From a checkpoint of a small transformer trained on Wikipedia: vocabulary 4259.
Each number is 500 + 25 x the weight over the matrix's rms, rounded and kept within 0 to 999. Layers, rows and columns count from 0. Numbers have three digits each.

# layer 3 MLP up, 640x160, rms 0.257, rows 551-591, columns 0-79
487550480457481538507418519496500481509492481473521491506527484524507534519465508491463554476484509524492522503533507478474477494522499511516507492495511486541475512493500504500509517510480517479503508512489550509501523496537499466510543460
450492533531495527486486509513497529503493504525526534502522462473534512508457523459494518463477436517515536483484541493456496513482508465541521437507501486495548502508557499530529454483501515535505515533508515481515539472492497476503522525
518482505507535469513490555480478511465526524522521471514493518497531532491514514495463493510513520484446554483498478509494488508497517457531512504493518490488533483482478475547543512482484483460526490486491492452504488492506507485485507510
467503493532530447503540510525483480474498475500467478482486526465550510537482479493495498524498522488510513546504446534450508480533521480540495514520530494458492525522525515514544491516502468468500488544496539489460486464506475426518524499
516494525502479467505486492539485502450495542503483485516498522480499481525480525527458491503451548489506483514478511510493519534586550539491497501520490487536472473460548541542490539490462470508503518510491512524496522479534488479547533508
500470517487505490500491460476486493510518521529488471548518488503486493509529476463511470515519484459472497516505464484504471495538526464485518519465515498496541483474452543511508531544474523521503524486454532550511533509491500533429530496
447541511480476521558531482508495490463530493536441461511476446416444514507518463533507479473474477456504515460495551464522522429449487555528464421485498522553502444489573504521517456517469551492507491511505511471441528501575460481525511516
486483468473530461489506530495496482491494504510470481508459516505509517488515515498444500526475519495534483479527543505513486474491500494514512483501481518514503502528495516486510535507479478511543506524468521453502552489509509506511471525
474450483504482505483516519511523481508529486500487511487481567520505528545467545509504563514492498491477533497469508493506487487480503521524503471496487474558515504474512511483505484526517529480490463487518511498489459473494500501494466497
511509546525477517550480523493526525485479501444474478505469501503487487504502468511487512526489448456444502511505499488479535524505553471489537497538551508512553521493538422492458440475503496555509474483497499487500462473523465525486525525
488501497469530503501514508466466506497504458463481484475516486534468489547492512459553504482505489502489501481475496489536517472549487480516545482508493473486519513487514490516508517540528486522486469510515491488497469499498490521517468466
486451505531467477461420501527417491545513500475516503544483552484510462501485438517511529506531532508524486513472518511454558497473507509500506514488503505530498530508521520501536512474499492506485541493509497474451513474481557488534504494
494507535502520514524521524500491465550510488501501452509505517492517502488517454520554502532527509494506464470516537505516491538515496528486510520561485515477538529535543495524428512537492516464468520515454499508497496461505522450516449490
519530499468452478485486496479576506531503532495541528503504495500481473513497500533511528481511508567520469505515474516481514505445522480527529519502504465484546529520529541517515484504431482494505485476532505488466474480480486492512510479
527421496553524487529473483466532483475547483499457528485510503490476519461520481505506509500473502504572532532495475517501489481500496545534472480495483481509545437539547492456458454546491519453498506519509544519490488463511507535494472484
512519466514553499511490481489492502490464488500547504511499495461479484498500473486515488504511504512500480459532470476511551522477530484459454524509449458495521494506506511463510515480482495499495544484487504480493555533490511494468482534
456494496527500476527540490537492478516508526510493483497504515497513485513513515499500467508496499512523529476481492477535522453560525463542492490518515508545514502532537539511499466479489452486471489502528497516524476497533513483508517524
538525448501521499474518529492525514479510524512482513466487468483504526502495490512561520450501479495493544491526521509528524529500489494472492513511506524449514571485477476491470502492452517506514544512494493507493502476527542513513519469
492489489505471521533530551510519534524484529463480476508502544491468465489532518520532503488482583490469501470442515476470524523567492478528500501498502541471540475482533463526482539512505490529526491520482480509498509543489487522466512501
510504543510512506484456513441467497465516479492452509505492557521482505552487460494511476513533518525509489462551441519463500489486483461497532467516489527496511477518495531485542517453476462485506516499432521498532498490509482553501443504
499510506476456506505510506496491487506513509514498528533508505513496546509511501485497469490554491501497486473522514505480467476497474486478514476478448474505472485469509526514508496518494484475466489526530507487500525481501454470520500524
485461499495483484482502512460510483490499490474491507482509496506540488477482480494522492486522520521515486486531494480473494506517478499489508531481468515487531486475489492524561506485465470491490516496475497536493511541499498503475520507
531457486479487511548515533469493506519514536506478549513447501497451487483510550461458483518532508492484486498489522562541521524524508505531514488487473536520504498505549519475445500502526569507500492500461465556555496494458507496517505444
548462496454542489506533487508510506484535509473451471504512488532472502521514465470479506491505513498500540505510523490502486512488469503505496482486484483498498502517492486486487519472515511502486475494500490515497544507532503505484506529
507523536503506493517480507474519504489511506505492499493528513452505438476513506477442504543476511467478499484452518524523460495532492501513482504476492495539535469500492518516501523527510516428489532505492514500451495494431497521553495453
496494501513480526462550515470513498476488448419479510477513478512522500496465529464499477456470568482488563523498477502511455485522518460496520564501509536525476484434505461519498484504522484501496495499505532487540474500498527553481528496
553524498550480466480472531510465502488510517506508484498493501496531490479493470520476535537515491501489544447525529511475458529502529486542470490511500476510494460522527498500535484436460468475503500533474534482492478476503474479480523527
483515508540520536479507555519526516504453535485461481481505491471505487492524521477509491494520531489508498519515506520445516528497472492479487470510491578470523507524505461510488500491535480530480506496492585466488527507504510475469506510
524528558430513489492411498503485471490501495510502544488508489498445481529506487548479485468535536461501547488525515496460479474465531481496479496524521528476465499462518507481489459476550531487494528448506463463517511512538489505515474536
492512471511519492545507503522491483474485490528483491511485455529521530455491516521489485512468500517466512511477516495497494528501511464508497538496509525493510492468512522520523507478482430530494502514478503486492512519502533483500515501
458462487456521506502558509552545508467471505532483523500515500459464507446536499509492529478512513485498500481524473468459521514521520475499502517504486510513471487513472478502460469504530584556517481510488530450541525520542513509496510546
530513485528493470542482512527481524508471506499498451450472496515562501490506476532506504480530527485512498487490508498496491481523518487500475467487475487469487480515505506523511497502497481510558486463491506496490505455500487488496477530
467464437514514496489545511518483529519517487478503516510537462437469488477485512561518450478466503505460484507477489483493493506497472496538493550466530491477526501485510471497506475544500504547506494509518482491538524524511517477478453502
477570504465520528488483492524444544512474522521513482493535495513485547477451478530525480543468472557474510491463498507505495490497546520497486506551448507449535524460472480505535504480447497535474456506504496522516529473511487519511513524
520559536467478548461459514497511498500430474501487509559513472489450504519537556553499514513508429523546404489467459419472502504448468489531544481543431601491469475427476543481565595516467526549481534482478442425524472517459464530473511510
457526495490521473477520516539440466486505479483503507509557532507503471504535495516466530525483512491480504509498433524480503455472449511547506507510531509514479507515535487483515500518529509522500484534538536505510474511539493530499517464
466525506470525450538541450528489493479553507510434518522456498448435538528508443521512474497552476521508521501526495458489539483502471493534478497506426473526490454477518516452463501512519510488472547497488497494445548468545441458504511489
490493499503525472489502513485499567532518492509497478538496490516526506510474476478494467514536491482468461521497493474480514521511521512503467515461507467514509502506526489502477479479535498528457474462477497500516495519483503507477528509
486498504492484506483473473438506470493472513488524509474501529449500527476477505487520494502521517518456547537515469478494512509502506480485502514501530508474547538515503528534537496460474520519496467507526480483513470504546512494516474491
523486477474471483493545521541450500484500506555500500469498467464493469519483510517515505519516454493529498495519545558524500464481516491509531542514521460530456490439493552492509493499520476469512448488517550482503494496543514488476499498
513527496498495479499480499421533514477495504507470493567492499516485554513525544498489491492512470501524500537511520546484533498417484496494488501471502503513478483512543517486490492481521518433461519479516519530521547516475512505517503548
# layer 3 MLP down (transposed), 640x160, rms 0.225, rows 551-590, columns 0-79
533513490514476476490514508527532462461518472473485501514495519517522469522447465481453473460535441514481503511482480482496522500476471495479520501493479550484521528535531516542507485514479491495539504504484488485496519462492460547456540512
518509518528497501538470520465477481505542440505481505524492540494495514487458470491521513494535504480493487518506517468489492494520444520521524526516535528549541502518481483518473525469520481479507492515553503550485474484518495531477490509
504505493480487534462557481493498497509546460495491495517511538565513535500501489500467485503466502506507529495456488553530494496522516491521498505510484500512492492522455519476489495492470521497531479499488534526506514525515483500545475472
469481538516473469574472479532488519491460537530511517514442495475538464485542509488508493508495530506502508504450544478451513505466458522497502487485504466490489495505491522500504445534506482505528461459495481507507453528492495474550487499
500484451496525513487494501478487511538516503505539490491498480504485515500519539502546533491526496507497524493488476508519545516431472456490518514529508510499518549476467513511479447515524508494505478484502486459523463487518472479491461489
493481456508522474473512531523527511496503480469496494489518524486487488507511496498506528494559543493493490509521492504487491496479486506538534513469542492534501512504487495444546528500509509494511495493521466443512524462494503465502504470
556522493488459474478505527492480506528480505477541533492518505504499519500490517464469511458507492501486502483469498494478488510458501518463515516479500473500536474480471505488491471498504448505480544518495500512507509490442466553515475451
480519494518472516510482458474502470485519470458516459512492487550499488510509505513513501467540499509497531500491517491498474497513514507505504483473512534484496542522480512542509471539507480474479473473489496423513506494485488475485498504
531531497509467519479478503491499482532483519497500516505515490497502493513486469483500464499523504504506465502522522514517517505538468524488513548515516511492499461518508469493497538489459474524530520451511484510496523494481458468493512534
527494488478511501521550501530522491532466514497458523535481462507527521535498513514481421505483489521502506488506471478540515469496487533471485505456476493509488510466524482502493496585518503498472533504501497494548517563517482495496516547
497497519518522536512442510510515491545469473494531486491453497477477434507495508517485500481486498509484511498481470535501472518531494546487469497473506496482503478522511474534488497505490480512507492458452499518537470463516525458477510505
516541498483538508528513436489492493438494490465507531498559491531521525513532502496497509513488469537491520489545474468567475492506496505496486464540485503477492473514507474501498503484501554469536494499491512507522510521536479492488498544
519512511484528526535470477470496526505514485483487529502493498466512502472496484520487518518479514490521475555459524517518529544509476503461468469500497506494521500550503577515482506524471512431522523471510519464496521513520507492498467457
494501478516508487517533538509457490484500501482428462450492481485494499489497539510434464475542497491483502491514466566497477455560473523505525506500501514488495493495519494471470480525521443509457516498472504494467506482453504525483439542
500484491508478506509517524491527478497517519471511433480499516501508517519502506495504537460494514461482508470456484519507506550481513453502534468480482463522502511493433486554549531541471532527540573501527512505498520532528500490522445520
482513512542508510497494491496454508536520494530488512508508566482512490511470485503491540491567443522476524499507443528523556528479479525473520455483490509541470526474506472485527506500515521482542494475485511483467544530525470491503495477
460510483476504487478487497513503502508517484504502489547487477568498473480430468504527488449497494495519483498478463504510514467502520503499498485496458492485479526473492523527515529558491534480501515510530485511458518478504518510540497465
553508526533487502476512520506508521497491508522569479472498508456532497509515519492514457577515518472523527505511485510493486458505517489505534505511495520509496490470525485496526489512472490492479512470480516482531507495516466485489482513
519494512481528492497500516500518510519518525544505519496520570521444476487474512480453493438535501493508516496539475478507500523512490493478471441488485547478505510494526500435535474501502485480497511497504490485501458503470515495479479550
503535521507542491506503533507498470545524468509455530541499483510466468501512478498466489474489488473452575469509470503467472530496484480485574490465452531498476479519498508501440551525472529458473524525518478500466506540500522491524551526
539496504504505523482467461483513485485491524443483547484476487496508503531515535560499491490509499496437451473508486517521503491527491493456521464510470500468505478480494550454483540512516529502506496483551449513474511528493547491473536481
483532508467508466504489499508509512518504504531489507539534461513523498475476465472507486481467512532497493525499490525515519516517536517492505494445535509463511556527516471478511493488484484511513459444531504481528525516508485494506517458
481504537539528510522569481502494509466497495519488455540448498500531464516509515506490512516505501517542499470531512515496545510525473511459553539509525532444510509535458480518497539530506488526484488554503466511489477542471436516499520488
460510516465491481526473501488514523539487532516462480526537498568480508580533504527450471514482501467505490481527482486467498461548459468492495483488473518464528453492551538483506556466478494476475498480489505508469526493509470533494472518
540456502530480487480483509491517480494488490490497542497540486500533508504486485500456486486524469489502504429540524522490507505503504502471498474467488475513450530463490515502471497551563495477502499483494490479428472486473482480505485521
524491536489468495481497530506491488495536507460505502483503506531473540532472543507464480477455477506489514458479488481519489502494559511488519492486533502484511462481486497550574498492457470468465494464534513514539490498479491530471545518
538513510506504523485513469463482512477539479503464508513500521529488563481510503461492510516542456487507518510508517445508532498527499511498502489465525511518538510545494499492488502414497480528523485508477500491482549504505478528502463490
512492538502515467525480511478500478508498523522471528504489516527533475507486496509502518480488503483505484453501500514484478492511505510513485492511520442494455493454526486491511484513486489484500505494501456488521492487501487494508497518
466506514490490480505541513482529472525507479525527475531462489453472510506490498503514510495468481499492510482500507481486510506478468487517493494487486475528523518504540505515520496518476442516485470494462484498505496548472505484489512477
518474521487464483464524507518510502481497514513516501487511497478507480476510448495515496487520531494493528524507469543507516478523486479479499508478497472495503519493497488498493467504514516471553501464513497496517505527534465451497504510
447506440486491503560510473509504469498555498524511526519484468520489499518470505552502538486546530518459478486495498524470528524446509501508464505519458500507530508494514471515481454486495481504519508533511509488520450505521540514510467513
479499511464511499483502500479474497461504473494500549456556467464491477501529504462487483526471503442487495473500530501503481494512496484460491519466456535518519504486495529480531493484527489498488517501490548504503511559542471509514500503
459444486493474546502477503494529477504546494511508511499507500529490504496497525484504518504530479499494508544530517445519511472510491487473531474497527493498537501470530512509459493548520546504446474482475484557505485501528513511508537513
495484514540523479541527498470508481525482509509457509492462475505532481522504516479462492490446500488552502512543480519490545460482502528506475457491509497523443536523531473493488466516537489469483500539506462490485508492480564473515474460
474512513496493452525483480504489503474553494485490516509474475513531501499480434515490473534469494492487499515533498500474515473558525498507451480484500493485481525573541490479474505517511528457519491472494466499493507509532509496469489507
483478499491506493471506494457515497548515491527484486502482562468460509527551477477522508486527558542489511482504499493501510494499469475524540495501544463471487479512508505526536502497476482480495504461524497484469533537492464482502502499
552507486502492493476513525495471496531500516478530490468543488506494504483472503490518533482488505545508521495485539496518489493478505522486522483488517509562517499509525486484530498487461488553467486493515491485493508476460509508509505503
474527482469470542490502494528472487468565515553493488471527531499506512526484517498551491485514514487514544494558502481479490535517503508527516516492533551501501514499492410470481474485492508509471459497520479491503529532519482510478521501
503491477506475486526540496512523507506543482516476489527531541570529484506497487456475500480492488494535503531479493551513531484517521517541496493518507506497496502497505497536487481507516490492522467543489491466519533542517502497522489493
485479453559464518486499502495488508476491507493521484493510511563504494507494494477486467515495530499493451476456511494505549512463481489471512546477495524483487515527528519543487464479509466498481495497497500479488463518476515504522520469